From a checkpoint of a small transformer trained on Wikipedia: MLP 512 squared ReLU, biases.
Each number is 500 + 25 x the weight over its row's rms, rounded and kept within 0 to 999. Layers, rows and columns count from 0. Numbers have three digits each. The size before them is the row's rms in percent of the matrix's.

# layer 6 MLP down (transposed), 512x128, rms 0.137, rows 254-303, columns 64-127
104:487510518493518503488491510482467446566519519541514502484511491472498461503477493521485516493481469495518466470465489451481513486492502503494486467445510520502531519487464498491530492513504543
107:475459538504483508474524474494506500498520501481510462479459499504500536483523488477535528512469492504551511479481468510534515475554498489501485535482503481513531493506523504502506504518494448
107:486499468509482483504518500549549522487487518465500469490494514515456475535512509473498473550450535569510507480507525512525465512506531485490506496510500527525454487484553450514471523535513469
097:474532469526470495513476548488546511504458513475439484509506509524544501515481480539458483501500481488519502487467495523527534500520481498452501501520484467500484500502494533508487520493508493
092:500519509477533519526461482493500470515466472481473484520507483505548501488511499500454487511543479525506492533503509465530489505514505491525489512451503533550457480496480543481497505540451491
101:516491512510501495492545496506500545487556486461521498469517528512519475539529509538479510512494492473472484497476500530472480519541502538470479471509487479493471451545506495531507493543469535
095:503488525525540498479478490496472533468497539507492511484508513520476495495500492506518492485470480490525532514526538474474518494478488480463511509485511473482490503453493453485464534458543512
086:496465514484468498465483500491528496519499525470488509506497467524549517513488472485498557504500466478486521513477474484514491525487480511463494497500501536538482505483493513516501501491480536
107:521475508508507480516493455471544527500501481523524496485514520475511480467536519501476482522507463550462541459490491529478460533444548493502531536497486497552452519484492487453485501522474489
100:517472519448510489519493485491502526505453522538528509559477496539475498544535473481509516538522508529534488526504518478521522496484503527471513475476516489479491544514432527497500479506513571
093:503503503495526532503506491519516488489498462501499470477513520472474478475474511539520496518513544524469493501513485515502483504531479493512532502503494514517479484482543498515530485482560505
106:497488487517506522508470543480507528494495453484518523482529492498484473456522505482486512506513506485532466498462485505484496501490475502480470502484441534484485526522488508486452489486534477
113:528500474473516514516470482508456492527504522547459507488522474512475527516508503496488467483461539474526456518517557461524481497498478529511536481533499503510509510511524495488509545514493510
102:515496488459541475490490469529500515525493509477477504512520541526474512548523480515482522489517519472508542486484503486491506544486475497514560503490523470456501515504560539508499490491436490
105:488546518542495519480499515533477447516518513493504509497488506481557522520538481499467449500496496496443509472547506466494543449514488496476503516500479515552505480531502480488478504477485499
100:500473476492517522467509475500405442540507497542510489523525485511512477543456509526515489510503482503517488455508478479492512472510515504490494466543458532501514488527467477522512487492499498
106:542464496494516478542455499490467485506523446530513539517533518491468506521531538492507524513475439525526507513488527511496480496514518500476541485478499464495469511510481477518471520524479505
105:502515529508476524539492507457487548501487500501469447509534499492531502479482525542525508475506497485527551479520523494508549445467499514479520543483511489488512508496524473472504489550521486
082:494518548517466511525511458500456440493527486504469515506498548483527466489481517518515516515503519475468464525483510516508502506504452506491475530467514473475488516510491471472459515507520475
101:484527517448517481494532485502522500489488498484517517511456508458486480481488446522516559493491492458501493499531533517484502469496498455530508505544522479477500493478515488520569514481482499
110:501485510511542476504523516488434505488531497532532545472518517449529498471486522509478511562513498503470504537479520504521487475461455513492485479491480531536520481481448487458499547528496493
111:491519471444510472508436510488553487504479483454489465537481468538538483474509510482500482511520505510537486524519459482551470465514507488522481482536469497514497500508486522508532475484541483
091:574492486527490473493515511465539471496533515496534537526462483504495491514512532483491505546508480503479504441450515484503525538483504525460478523534486518518500462455475518518484509510526527
103:489517513513499483496521500515522506561481485518558509508488535504492485507502508512474496505518489501445499495501477461486517529497532545492495531517452561546478486462469495494489543451477519
102:481494467514500545524502529492502518476502492535550505508536441511497522493528506515485486495486517507520473537495520457491466517519505445537511544424526501473480496495474536477454522508517506
104:495463497495535506532545474489454502477506503505523488492519538492551501472516489471515500458521513491486493471508470526494529509476478495478505473463480473521468475472514505507521534475478526
097:472487480547505502488494456530550509506498481459488509495495516503517527505516465485492498495524464481459511460526557525496536553504487500498497476470481548527499513524523512476513538499467463
110:502501515493542478519474489500492502540517474526500494480525478516500507493530522453474495473523515452483487509534539534459523495445465529502497469458463472507476527515475477504516494449457506
094:498515541491529507485541471492578521481476504491482485514479494513508518452481488486489510524480476492480527513488533471491545497483498469461451542450458455525500470485488501465506491486526498
102:481516479513464448508506490495526557526518526436492533506563512506520501486490529515473481504495467444536495481496535485454499477466510506486504511493535477542490516476511519491494499499473503
072:481495521535481556479513520506522527546488457476469529509557532517471516488508525506544516483495468509475549469517475533529495520476499532490469505518495499512486498498529506495467542490506505
116:503490499531474517505528434498521446463478488502544506528445450544493486521532462522510507476510507511479490520499509512473524509495481482501498505493464493502479467515494455481512485519490479
084:495476475498469527478543514548455504531500472506444499505483471451486517494493524478493526457494488507483522510448499508482527526512491498504501536584478535492521513484496540541497506505521501
095:538510473460456481511511541487430495523464459537464532494496512484548515483495490505458476511515507513484499481513492477460473491457491521504529535546479485507480466514446503471510530500510514
096:482507500500508490488513439506497499462527477490544475487472499511503466483498493522476533529456521535485483547491458500480477501529502525457503483456507477490518483522520536532508523511453477
090:492475448501472529482487527468495498465470548513470516553502506527524490528530500486512473530515493470510470498483518498506553497530520500549483504466503515517499476485520543510444494525513471
105:514448517499515499507484486519500500502527511490525461534515488479500486539492505507515498523455493462465514535509518476458500529548483550486477519463532507491498498500535522492493497459491506
091:508525468529469499507486476511523499485498513468492526532545519510499486449523510514460500518501532534538519502455493501517475504516530483520480535474506465538469487495504490511491524498486480
091:517499448455482469470531501476525537506519525504542508499508539542511463511479485532484522529537498488517493499546525481482489528535504557477504519502509473566519507499504528504554539518493482
073:530504540554455490460520496481516531501508458484508525454520495494459494522482514539484538496496490527497504507472494529487497553506518475507495477490476476481474453530537533505495523501449518
090:450511514529474543468524480496535547514514492496475470515496518517485519482502527519516495472502506486495477534489432510540496504505505491429491484541460473497494521536504519451528519475490501
120:473494513481501458533493510524508511521515493508480547519511542469511450518478499510475494523528487540482498468493499484487546536482506505457518537496486440485508533502453527468451522508491525
097:517445476491522518552446533490450534510543490516496491490493464527494481503550464480472501523489540497484543474475515478477472509486496511477501456512536484512511533487495526553483508502509518
119:524472508461468493480475514505478516512457486488495495570531489500491497500480534459453518488477492496522572464476450522523481451526502504501485547534497467492504488501488517525508492491528542
074:495465559537491479470521499478574556545511497468504501521515489524482473456484490526519511496474483522483529517461476498521517518497476493472508504519448480518467460512520513527512514501468516
096:502533506513491525503537463503537486519502481530475549445542518519492549510524447481480514476506451497430501507528520485496515527495490468503515486473542452533503547523496493511501504486522507
079:489489500489441501495511538530500524565489466471503482486515481500497499506438551509495518503527469512483507511474516477535506478488520516534477529520488476517497509529529502514487528510467540
095:530507504510510484517478499469489484519469464516497503489516488503470480462528504504525505521487482527517518480499515510481494495498503520514501480524546464473461513495507531482471519502520479
095:474519505468461500515549492484475473498508499495513502519468457529537489525542481497527519506488513486498514526471529476490476505535525503444504448543464481521523478490477478496490515483514491
097:534489502474500540523497501527466517483480466514546525444523523510484470471505491506497526500489494483490496474551517562503540508468534461520503526471513500493488508489475472485485465552519520
# layer 6 MLP up, 512x128, rms 0.146, rows 255-304, columns 64-127
106:510498539510538493506483496516492502466495566472531514480485548520451500473533477527497548510496506459490530517504489528465516507489460494518511515521502466518493493521518471524513506502461533
113:539474537522474459512527503472485563506579504470518509504510494504496481505477478525514537501502487546521466483468535507525477462532501535533503474477515489466482487471503504496459509486479545
104:518531508523490497503468519535499501501499505470463516501493533515502475499507506509524496453528526496512507507482479461494518493511484470493546504571498478525483489466497512497465489534462532
087:467503473505553488465527507485475547502514574478500508512476524548488534495503497535562492482489507500504519470510551529456523504496518507505500458504493480519506503530490508520529535484517474
108:518504509499525513487521472516481463515563511476486511481504503489496508517478513487470519462515492498484477500436521528513539497527506515475522483522495524501529505514529430475516432475492558
105:494533487485493464524490486458469500503501576491456497503534515537502510497499526495495512480509476509508520518533543509449512501494463544485525478499523494553507495484528509519490488517482543
087:474504559555535528502492462500475518495510503506532529492480509505490501527505483482504489455502514523508461501520470456485461478538500481514540463548497434484511504480508486480520495515471462
105:465531480497477449487519469455489469507508502502525513518510505471456506490509528453498485501490472488496527479488462502487519483514478482490538522499505508501498503515494522513486488487449553
107:499474511508491534491512492509502538512536536507504508547512539451503454511509501512521511500469484542492474520483458501491471502481465492515511473486522466513446498515498519511524484476527545
097:440518511499515507520526506479479518514537477462485544456523521507441470521478469489512529517480567464488516468518436533435492502531486495472517511530516456494502514494519494525503526549487514
101:491470490498479530475521480503492504469546502475498552520497526550492448469520446540537516536511466482490470464485491522468527495481492487469481505548462507470512499509539463498527546489491512
115:476491538473530517480499494497471501527563501467465475449497508514467474513474540561477492506511529459480501467497504507458550522543477524501513519493514519477484484492522481520489496475469472
101:489514489500469516459487518494464529480525533504515537496489523547540510496511522497485513525449496489503476532495474556515476511479498484507508459514462500500485533483473518487451519459490506
101:506473510504521530524441483513469537509510497549484484502517505533498484500465515520525520473477476536552500438442524496513516492495519467529499493512508504454511493470490478497482508516540524
105:505481527518546476489486509516492491470455521502500511487451477543496468453477496465510526461494496560549477541497498504510521486477501508554553514535491525471524504500516529511501495504517526
111:529502520517535507500502504476471491501505516510538546522469521551464521471532498494514530524480477530491474509469549506482529494483539500501518474501514523447538483469482519512505493488521491
102:471532507509554515451503493496490515471535494503477524528507492464517540490541493457435503496511482508497524506511481530503504538524457485513474473484544487480453539506505513521434510512504513
077:476494459483490490487480511503451521519484535469506488502517474499509517495500512508472433466495500511517553468509458489505455493509530505500546465514492497531504470508503504514539512452495478
098:502476506476485480462537427501490495467495498514497526489483536524491487458535537489469470465473459514504476489535554551484507514508530471475484497539509495541476522481504503466479502512461511
108:486543484488518497483436455525488488499510505517460500474434463519483491512483476530498511477507536497526581529527463492523513550497515525492486512485495521558506530453569493505466505495486483
118:531512512480476524483476495511449518535541534492512495490527490497515495497451538496485502520501527490520484485487507480488480540483460503513462515494463466519477505540507460484536527478497523
088:486504493525480500468491530513508498483529506502468503480500487496420474520509470505477457502515556504511540522501443517458483513475540513552482477479544481478483499477504518485489489520504508
104:498549500528474495492509513490491506542516492555486521531547484527525488483510481494544484491493476488461500470463475513533503478518479555562500524516455489517460531484481502514518514488469475
102:498571556528495507492487536478488486482488504508487501501532465513483497471498496502523508516463510506534512465455464527550476507514459467506502482510504481451485481484559502483449531483530505
104:502495526506507488498463496500473535513521482505508497491485509527468507501515486538538512509504517503539500468514557516452516469529481462516524526500526501486456520493511503482476470466511488
103:516493517506485501509448457518480519497507481513507517498536505514467424487517484496517492496480511516496507450492495501496478496502494457515532454493488476524449468488501498525509499485501466
102:498482516477531529505473413456467475508497520468476505489518477524483443480533479542496523525489481527482522497535504511467471463545529522492506473503511494545491477479552497486503498515476480
092:477500527534515465492511497505503525535511503451463525508523519509510518505509503491469484520478493530470519475455464508474499488528477527465512467521555483472538489472499524533513489486514510
105:482544493497517503497518470474497496492481540454508494541488493495440487484495477485515469445501505558488527492510488530478516513523511439487510540564503509501535480477486508480513561460523515
073:489536510482485466542508504510460492526527524537496470466442477474510501524469498447485478489455463473527486497485448462488547486513469464526495480476527503493459464526495536518486455503478456
113:521519458502472527449534477519488500550508556501511500494486528507503443464521464508521533508491480496531524460454513529464531481500517501508524513524493516497524458490506464497514504524500547
084:502474546512475525496499503522498485448504503485470541518494547579494482508515531510499524519489528523432523500541467492530449526512487520472522491554498472491480495523495505481471494524496509
097:498540527514488461499515493496478536461516502529512507520533464500530513503527483469532516477485523542478567485489534530530522463500459508448511497534485508559506491508472468484523516518484498
094:524496483504503545467435509478463482455526503497456513463514498508474519507530508496487501519458474495470487486454509485488523524566505545518472472522490541487541455445530480501492502528511476
091:497482531485513453511500496484464537508482521467522482490510522499515460506492501475497522492472488538503511464488466518499512523507543483456497539577467471481557477508526497524528511487456540
107:472486500500534483521547489506485493514559524517501500495494475493454510529514520497510534518483486519509466494444496479521545507491473491498529522478480492496511474536536424553527494510473516
098:456529475548544497510464491500470503509502493472501522520502454489448528512546511480544509465491487469482519502504499529519497478509471501502533533525474513484507527494537513517527492506516512
088:465522507528472468497485465523495538499534459482466500443514468468507477523502489512533506478462521489474501471459495507458538507517543498525528478530487498453523447559530523490510473500514466
074:505513447452507480514506499472491507486469553509529487478467522488460479502473522495526493498487461519515544476502496542502495504508495555564477508501514519507482513515480463483514497506499522
092:532506500495471506502519480490481543489538496502541493482490501521518493487485504473539518501528483519520478516489507514476490509506476530517500486521510500488498547533500428499492475504504527
121:508558478515493513498419528530495490481507486508476513518473497521500489497473457530508546519553518486559501516517499521532519524511490495487518530514493487516488489511544503514504517506445520
099:513514505463489507456475491505455476525497532504488490470524508500510525487536514488480475485505496533536500525526485532524546508492510517488533495511448512472505462517521495507542505451512550
127:508476474460543510457479512455467531512496513512486505529476470537490511512483489499510478475516467525501464456490516533502501528496503490504569516548494478515504511507509496511526517485462486
067:518496461489504512504499487515501466481515485496491489481523518497478486509504461499454483547460520486516488480503468471551507507508455510527476528571527506461459490473477481451465477498501480
100:484466478494518494525463462482502519503486459539437504492525482522483472496484476481499536468473482546504496463504504550519543466513493472510502520497552477485475512467491508511476536533520497
078:505531510530525542486475507505494507480525492484526545509561503484480455480518492472477518514540502493469494506516475495505492523523520500526517505535536489510480478470484480465529508488457503
096:480528506494472526438524514503444496481495502519484510479540450538506513517496501514493473507497523476503530486516483519520498500498478476513523524534465448493500480512545502501527475480524537
099:494539532483469484498491429505435461492466512514464481521521473511522509461499522487505539431504492495455469482522520554515545501508450504490522520527500531515499488502525474523499490501502501
096:449518496478455517475496511493495454526500480489532514498511505495451521497519514505512470485519523497570500526507469494512501554491493503470495514546459497512503522521495502478522497538500563
101:529515490493499470455489514526482489508512482526447517538504500509497445469552503487510491516487498515513495565491537474513532548486454558493533499489526508498513471493507481513508522489477506